{
  "norm_place": "pre",
  "tie_embeddings": true,
  "init_std_o": 0.00482,
  "init_std_down": 0.00482
}
Each number is 128 + 32 x the weight over its row's rms, rounded and kept within 0 to 255. Layers, rows and columns count from 0. The size above them is the row's rms in percent of the matrix's.

# layer 4 MLP up, 2560x640, rms 0.0444, rows 108-120, columns 384-511
size [101  91  98  95  95  95  97  95  92  97  80 116  97]
[[ 85 148  81 112 101 192 170 120 105 142  98  76 105 102 119  83 129 124 100 151  93 103 125 160  95  73 121 136 116  51 110 182 213 149  98 133 193  48 145 112 151 143 114 157 214 137 125 112 117 123  72 104 127 140 124 155 113 127 167 126 124 108 120  63 109 116 114 152 149 115  88 150 105 120 167  84 164 138 101 160 135 135 156 135 173 108 160 135 145 128 137 114 159 120 102 156  94 120 127  98 177 103 152 144 139 113 143 106  79 120 114 111 148 118 105 121  93 211 119 115  97 159 157 104 141 107 132 137]
 [143  95 149  98 113 108  88  85 153 138 183 149 138 107 152 170 112 183 130 158 136 104 160  78 102 193 132 117 123  87  88 132 157 102 107 125 113 171 186 175 119 113 152 127  88  95 138 141 104 146 161 181 100 136 136  65 155 114  95  81  55 145 155 114 148 140 125 182 149  73 105  54  79 110  79 124  89 132 112  89 179 121 133 127 186 132 164 121 135 112 143 136 138 146 177 141  82 119  95 139 166 135  92 115 133 131 147 107 153 113 150 123 118 164 144 133 124 138 152 116 130 118 136 140 128 168 111 106]
 [113 199  75 119 169 153 119 112 130 145 127 102 132  92 130 106 161 101 110 168 122 125  89 126 187 175  98 137  93 140 142 127 111 154 120 121 188 116 145 195 127 152 136 136 153 176 110  95 112 133 155 118 134 126 110 135 153 106 110 105 161 114 115 169 115 161 112 128 124 142  72 142 100 159 134 128 100 200 176 150 100 120  63  48 107 130 124 148 153 138 133 158 123 132 162 189 123 121 160 127 126  96 169 113 152 122 195 110 131 119 140  97  93  78 110 115 115 132 103 117  91 127 164 106  48 164 122 146]
 [ 81 179 189 112 124 179 150  85 109 145 111 104  96  36 139 116  56 139 132 151 115 124 126 111 117 169 133  70 106 122 112 139 166 172 105 103 140 121 172 155 140 106  95 188 117 116 169 101 145  99  75  63 146 149  99 108 186 135  87 139 135 175  83 167 147 127 115 127 124 102 139 129 164 121 183 139 125 113 165 134  93 171 100 102 177 151 168 122 118  98 134  71 140 117 180  62 104  92 121  99 208 131  84 127 100  77 147  98 124 146 133  94 155 168 175 123 125 181  98 167 137 112 166 103  79 166  62  98]
 [141 119 140 144 143 123 112 127 112 126 125 127  69 105 160  88 140 197 102 105 150 150  95 126 115 162 128 124  90 135 156 114 162 159 157 131 138 122 155 125 109 204 118 164  80 102 129 125 143  50 181 102 167  78  99 181 158 138  98 115 131 192 108 125  77 125 104 124  87 127 141 119  69 157 151 136 180 153  80 194 132 168  94 163 167 100 188 149  97 109 147 106 181 122 155  86 137 128 116 116 123 107 178 200 111 125 117 140 103 165  82 141 140 127 137 203  99 194 119 131 154 137 123 134 168 109 185 149]
 [138 105 127 162 186 174 104 124 181 141 149 138 110  74 120  28 137 116 110 133 125 151 164  70 133 115 146 161  86 120 113 227 141 129 139 151 172 182  64 170 121 107 147 156 122 115 103 112 110 129 174 120 120 150 115 141  91 163 139 172 144 137 178  72 101 128 139  89  89 105 148  95 112 165 141 147 115 148 123 141 125  81 126  88 108 119 115 146  56 118 174  67 165  78 147 123 121  81 210 119 156 107 100 114 162 105 110 133 136  94 135 182  49 143 171 151 163 147  84  88  63 202  74 136 176  48 120 130]
 [101 133 111 156 159 143 133 105 100 118 135 127 138 109 139 163 109 127 109 128 121  98 135 182 110 115 181 165 167 160 189 119 212 124 109 134 130 176 169 227  89 108 188 164 123 155 125 155 143 114 124 140  96 114 221 149  84 128 136  93 130 126  42 190 131 142 114 181 112  88 125 159 154  94 152 112  75 130 122 108 139 130 121 119  84 188  91 184 128 130  75 182 137 111 242 128 119  94 118  53  71 129  92 124 141  93 213  90  82  92 126 183  67  55 130  78 128  93 133 137 154 114 189  77 135 120 113 160]
 [122 142 137 183 105 106 175 133 134 111 137 113 171 136 134 148 103 180 139  90 142 179 127 132 187 112 176 102 118 111 145 151 177 106 146 105 141 155 122 164 118 148 118 116 136  26 163 167  73 164  86 128 120 116 174 134 137  71 109 180 121  56  91 190 194  77  53 100 173 132  98 105 130 127 196 148  82 143 105 113 116 140 114 107  98 124 199 118 155  79 118  81 139 139 164 157 136 125 158 149 136 132 121 174 147 131 158 129 164  38 120 193 111 118 136 140 174 113 116 128 132 135  96 116 147  74 114 113]
 [144  90 147 123 100 153  96 109 118 148 160  70  94 163 114 148  79 120 146 163 130 107 132 210 119 157 112  90 123 100 107 137 144 103 120 180 151  98 139 148 114  96 127 101  49 100 119 104 146 130  96 141 165 190 129 127 170  84 131 152 132 166 181  75 165 179 132 208 116 147  80 148 152 116 165  94 126 149 144 162 117  61 127 100 172 137 193 140 178 130 166 101  98 153 107 102 111 126  82 129 164 140 189 116 141 147 183 142 145  96 145 112 129 110 134 153  91 180  97  88  70 147 120 203 117 172 130 159]
 [115 125  98 130 133  98 122 138  53 153 182 102 127 136 186 111 171 165 128 132 149  93 106 147 130 124 184  63 169  77  97 151 160 114 133  90 144 136 149 146 111 176 121 117 125 137 180 101 134 149  64 165 142  72 123 133 122 120 101 143 144 214  87 103 111 139 119 115 165 151 136 194 120  93 169 118 139  80 111 103 134 134 114 113 184 150  90 165 149 164 161 137 145 114 107 102  66 106  83 154 148 115 145 106  92 142 147  98 139 135 150 141 142 140 146 165 107 104 103 163 108  61 115 163  52 142 130 130]
 [142 184 183 121 156 142 125 152 149 147 124 142 150 138 114 121 174 154 149 170 180 101 124 148 132  89 124 157  76 107 194 111 149 241 121 123 141 183 124 119 147 157 111  96 179 170 213 121 106 108 173  42 157 155 141 191 131  92 105 162 128 151 142 155 132 122  90 159 111 100 161 115 188 175 121  81 139  93 172 151 142 153 117 136 122 139 114  88 103 166 104 124 166 157 188 136 108 101 152 117 145 101 112  89  97 138 117 137 122 108 149 123 165 118  71 179 140 123 128 144 122 154 168 147  80 142 157 117]
 [167 168 105 145  46 107 121 140 125 133 132 103 108 152 147 108 169 172  71 199 135 139 142 129  75 154 142 167 111 165  89  98 116 122 136  90 104 173 177 152  50 142 109 103  64 133 141 111 109 114 131  80  52 164 121 114 150 132 175 134 106 168 136 109 156 157 121  95 149 122 110 139 189  95 106 211 132  87  56 161 150 124 119 120 137 126 145 168 111 187 155 140 165 129 120 148  91  81 137 169 145 104 144 120  55 122 125 152 138 105 186 127 126 117 103 140 119 138  98 106 155 168 126 112 138 142 145  75]
 [108 103 173 136 145 143 159 142 129 158 179  69 110 131 131 106 140 100  89 150 112 149 166 141 115 189 145 114 113 139 107 136  85 112 107 187 109 137 166  98 153  78 127 154 172 123 128 146 129 147 169  95  88 155 134 139 170 138 172 115 177 141 110  94 121  97  73  64 122  79 136 142 161  99 128 164 152 124  19 173 141 118 111 114 112 100  86  42 143 133 103 109 118 185  77  95 118 135 144  42 100  98 134 153 126 171 161  43 124  81 149 130 150 167 181 157 130 160  71 225 121 112 121 128 137  70 136 132]]
# layer 4 MLP down (transposed), 2560x640, rms 0.0375, rows 108-119, columns 384-511
size [ 96  86  89 109  80  98  90  84  94 109  78 119]
[[174  88 102 150  53 136  96 151  88 103 161 177 150 137  39  93 157 117 171 154  79 114  90 165 156 100 159 109 101  86 108 127 178 176 105 119 128 182  74 133 204 158 151 128 140 142 166 102 223  97  80 134 157  99 141 169 130  98 127 120 133 163 113  83 137 135 138 122 117 138 127 165  87 126 163 148  54 155 107  97 118 159 129  94 164 100 126 183 175 126 126 104  70 114  96 136  68 103 124 125 138 164 116 151 187  92 135 163 181 147 167 138  81 166 111 100 130  64  63 138 144  97 129  89  78 143 182 139]
 [110 122 120 132 148  64 127 125 151  58 103  71 119 170 147 122  72 121 147 137 133 121 170 134 141  74  50 111 146 134 167 191 142  94  97 124 138 116 101  84  90 155 150 123 138 134 118 129 124  99 141 114 148 105 131 135  99 103 157 147 103 130 136 166 135  93 130 143  88 141 117  88 135 113 171 102 114 194  94 161 150 173 160 121 164 133 132 131 124 107  90  83 201 147  93 142 133 121 140 133 126 145 175 160 134 179 148 181 190 140 100 109 147 104 152 170 149  86 125 108 170 116 127 212 100 135 137 167]
 [ 82  77  60 131 178 216 140 126 114 153 102 115 129 100 121 142  92  95 121 142 159 138 127 126 143 138 121 126 157 108 105  99 129 133 152 169 163 132 130 171 157 154 107 130 124  81 133  91 116 102 129 159 103 127 108 162 107 153 165  52  98 124 163  63 151 130 150 159 134 140 154 150 119 109 121 118 131 153  96 121 167 145 115  91 176  80  80 103 140  98 157  80 133 148  86  68  96 125 139  94 191 120 142 159 112  87 145 165 101 131 122 143 177 159  98 127 179 153 188 150 202  65 132  95 132 128 130 174]
 [153 153 134 197 107 123 105 116 164 108 182 113 132  97 172 129 123 114 129  95  76 121 141 170 144 162 126 160  99  72 135 165 171 191 121 142 160  92  99  98  75 113 112 131 126 119 155 157 139 117 113 126 148 142 140 127  96 127  94 107  65 172 125 179 195 121 111 155 138 147 104 183 141  84 101  94 110 149 170 121 152 112 121 115 126 166  91  90 143 148 160  82 138  63 160 184  42  72 120 114 144 130 159 142  86  94 156 115 103 150 130 107 152  56 150 120 104 168  82 157 103  95 138 154 111 167 136  91]
 [153 103 200 157 108 123  78  78 137  81 220 147 104 109 100 145 148 141 129 120  91 116  91 108 148  94 109 146 151 137 182 140  62 137 153 130  74  95  67 121 118 132 161 130  96 155 123  91 111 146  99 100 162 185 148 173 122 171 175 184 143 134 156 155 119 112 140 168 139  61 146  94 163 192 118 153 152  48  84 108 137  32  50 132 134 142 145 122 123 128  80  56 139 122  99 121 102 102 114 157 165 102  84 166 118  74 153 146 161 128 110 206 141 114 164 136 172  97 127 105 135 100 155 121  81 138 167  78]
 [154 112 150  81 100 162 121 143 201  73 111 121 113 130 120 182 145 154 127  90  92 158 157 149 202 131 125 174 170 137 119  90 141 151 121 168 116 115 142  85 129 158 131 134 112 101 107 146  84 114 109  62 146  62 104 110 190  99 130 148 129 150  83 174 143  30 150  80 165 136 135 100  74  91 135  69  90 170 132  95 106 159 118 144 121 172 119 147  86 146  90 121 140 134 136 169 123 162 138 155 121 182 132 136 147 177 148 146 140 131  72 135 153 152 142 175 143 139 152 135 130 163 171 166 150 148 160 146]
 [104 108 147 147 139  94 138 131 125 149 137  67 135 179 152 117 121 128 107 180 122 146  59  85  87  51  97 139 140 122 202  97 117 114 132 160 136 106 110 133  72 114 123 188  51 170 119  99 142 195 147  95 193 152 160 136 165 117  73 104 166 195 125  95 112 128 118 105 148 140 118 136 149 117 130 138 133  32 171 147 151 106 117 156  67 148 160 111  89 103 122 150 104  92 168 141  92  76 176 135  75 144 114 125 113 181  93 131 144 153 152  87 116 141 136 107 124 125 110 124  98 129 152 131  87  71 102 132]
 [116 136 183  65  93 127  80 111 108 103 149 101 134 124  93 149 204 115  86 137 105  94 141  70 158 115  93 166 169 131 155  60 134 164 144 137 118 140 127 145 133 124 159 122 166 145 127 110 193 213  93 127 128 153 113 136 134  99 171 112 109 113 135  96 111 126 171 134 142 150 139 109  66 146 164 139 153 156  96 179 127  83 143 135 123 138 120 168 150 196 131 114 128 154  67  79 145 136 100 155 116 167 115 131 140 121 157  88 129 123 100  88 145 146 128 158 117 140 164 136 134 139  79 191 139 135 135 134]
 [ 69 179 109  88 160 137 147 146 151 125 127 153 131 113 143 140 135  97 144  85 130 108  80  98 127 157 153 119  76 129 128 103  80 152 128 124 165 184  98 120 138 134 141 127 184 181  92 126 139 126 134 121 154 143 104 144 103 133 117 128  83 122 128 185 127  70 154 141 125 144 155 166  84 152 123 137 108 137 190 114 106 155 201 141 123 131  64  68 123  94 177 134 157  87 202 125 125 162 137 134 140 128 150 109 140  97 101 100  80 159 120 139 128 140 129 123 129  88 127 157 137  93 168 109  79 119 156 143]
 [161 119 155  83  96 149 158 143 159 111 143 113  98  91 134 116 124 165 134 104 189 106 101 196 105 175 105 123 164 136  98 176 175  78 147  72 168 116 106 118  92 110 205 119 138 111 160 119  77 109  90 168 131 124  64 133 147  50 109 114 124 176 121 130 131 134  93 128 125  91  97 189 153 136 208 154 130 167 170 130 156 153  80 116 124 134 152 133 143 118 154 106 139 122  44 104  22 123  48 148 127 106 190  73  80 154 113  88 140 145 164 145 127 131 174 120 147 205 116 206  99 136 122 135 132 144 165 122]
 [144 131 121 164  92 118 133 136 165 114 140 136 190 182 149 117 159 140 129 103  84 126 126 162  82  72  93 100 181 138 120 151 170 185 113 120 110 133 142 106 149 122  85  71 144 180 119  67 134 148 150 114 104 124 141 139  95 132 166 158 141 122 150 125 147 163 111 123 144 119 113 161 139 197 128 117 156 113 132 155 105 165 119 137 126 107 166 171 172 153 140 154  83 152 126 162   0 172 202 126 114 154 164 119 114  99 172  90 156 177 105  94 156 156 159 146 164 135 110 127 129 138 152 164 160 120 149 138]
 [102 107 112  89 180 123 100 112  99  97 110 123 119 130  97  69 160  68  98 148 142 105  90 121 138 161 123  98 104 145 188 180 129 103 121 170 112  96 136 155  16  94  89 168 122 158 157 120 115 125 145 158 115 211 139 194  90 128 104 131 123 137 104  67  68 131 134 186 178 156 136 144 166 148  86  68 162 111 175 155 151 129 174  90 176 163  91 153 142 137 131 146 122   9  93 120 111  94 135 134 138  85 101 126 148 136 108  77 116 193  84 201 115 127 184 109  77 130 167 143 145 139 117  55 168 157 184 111]]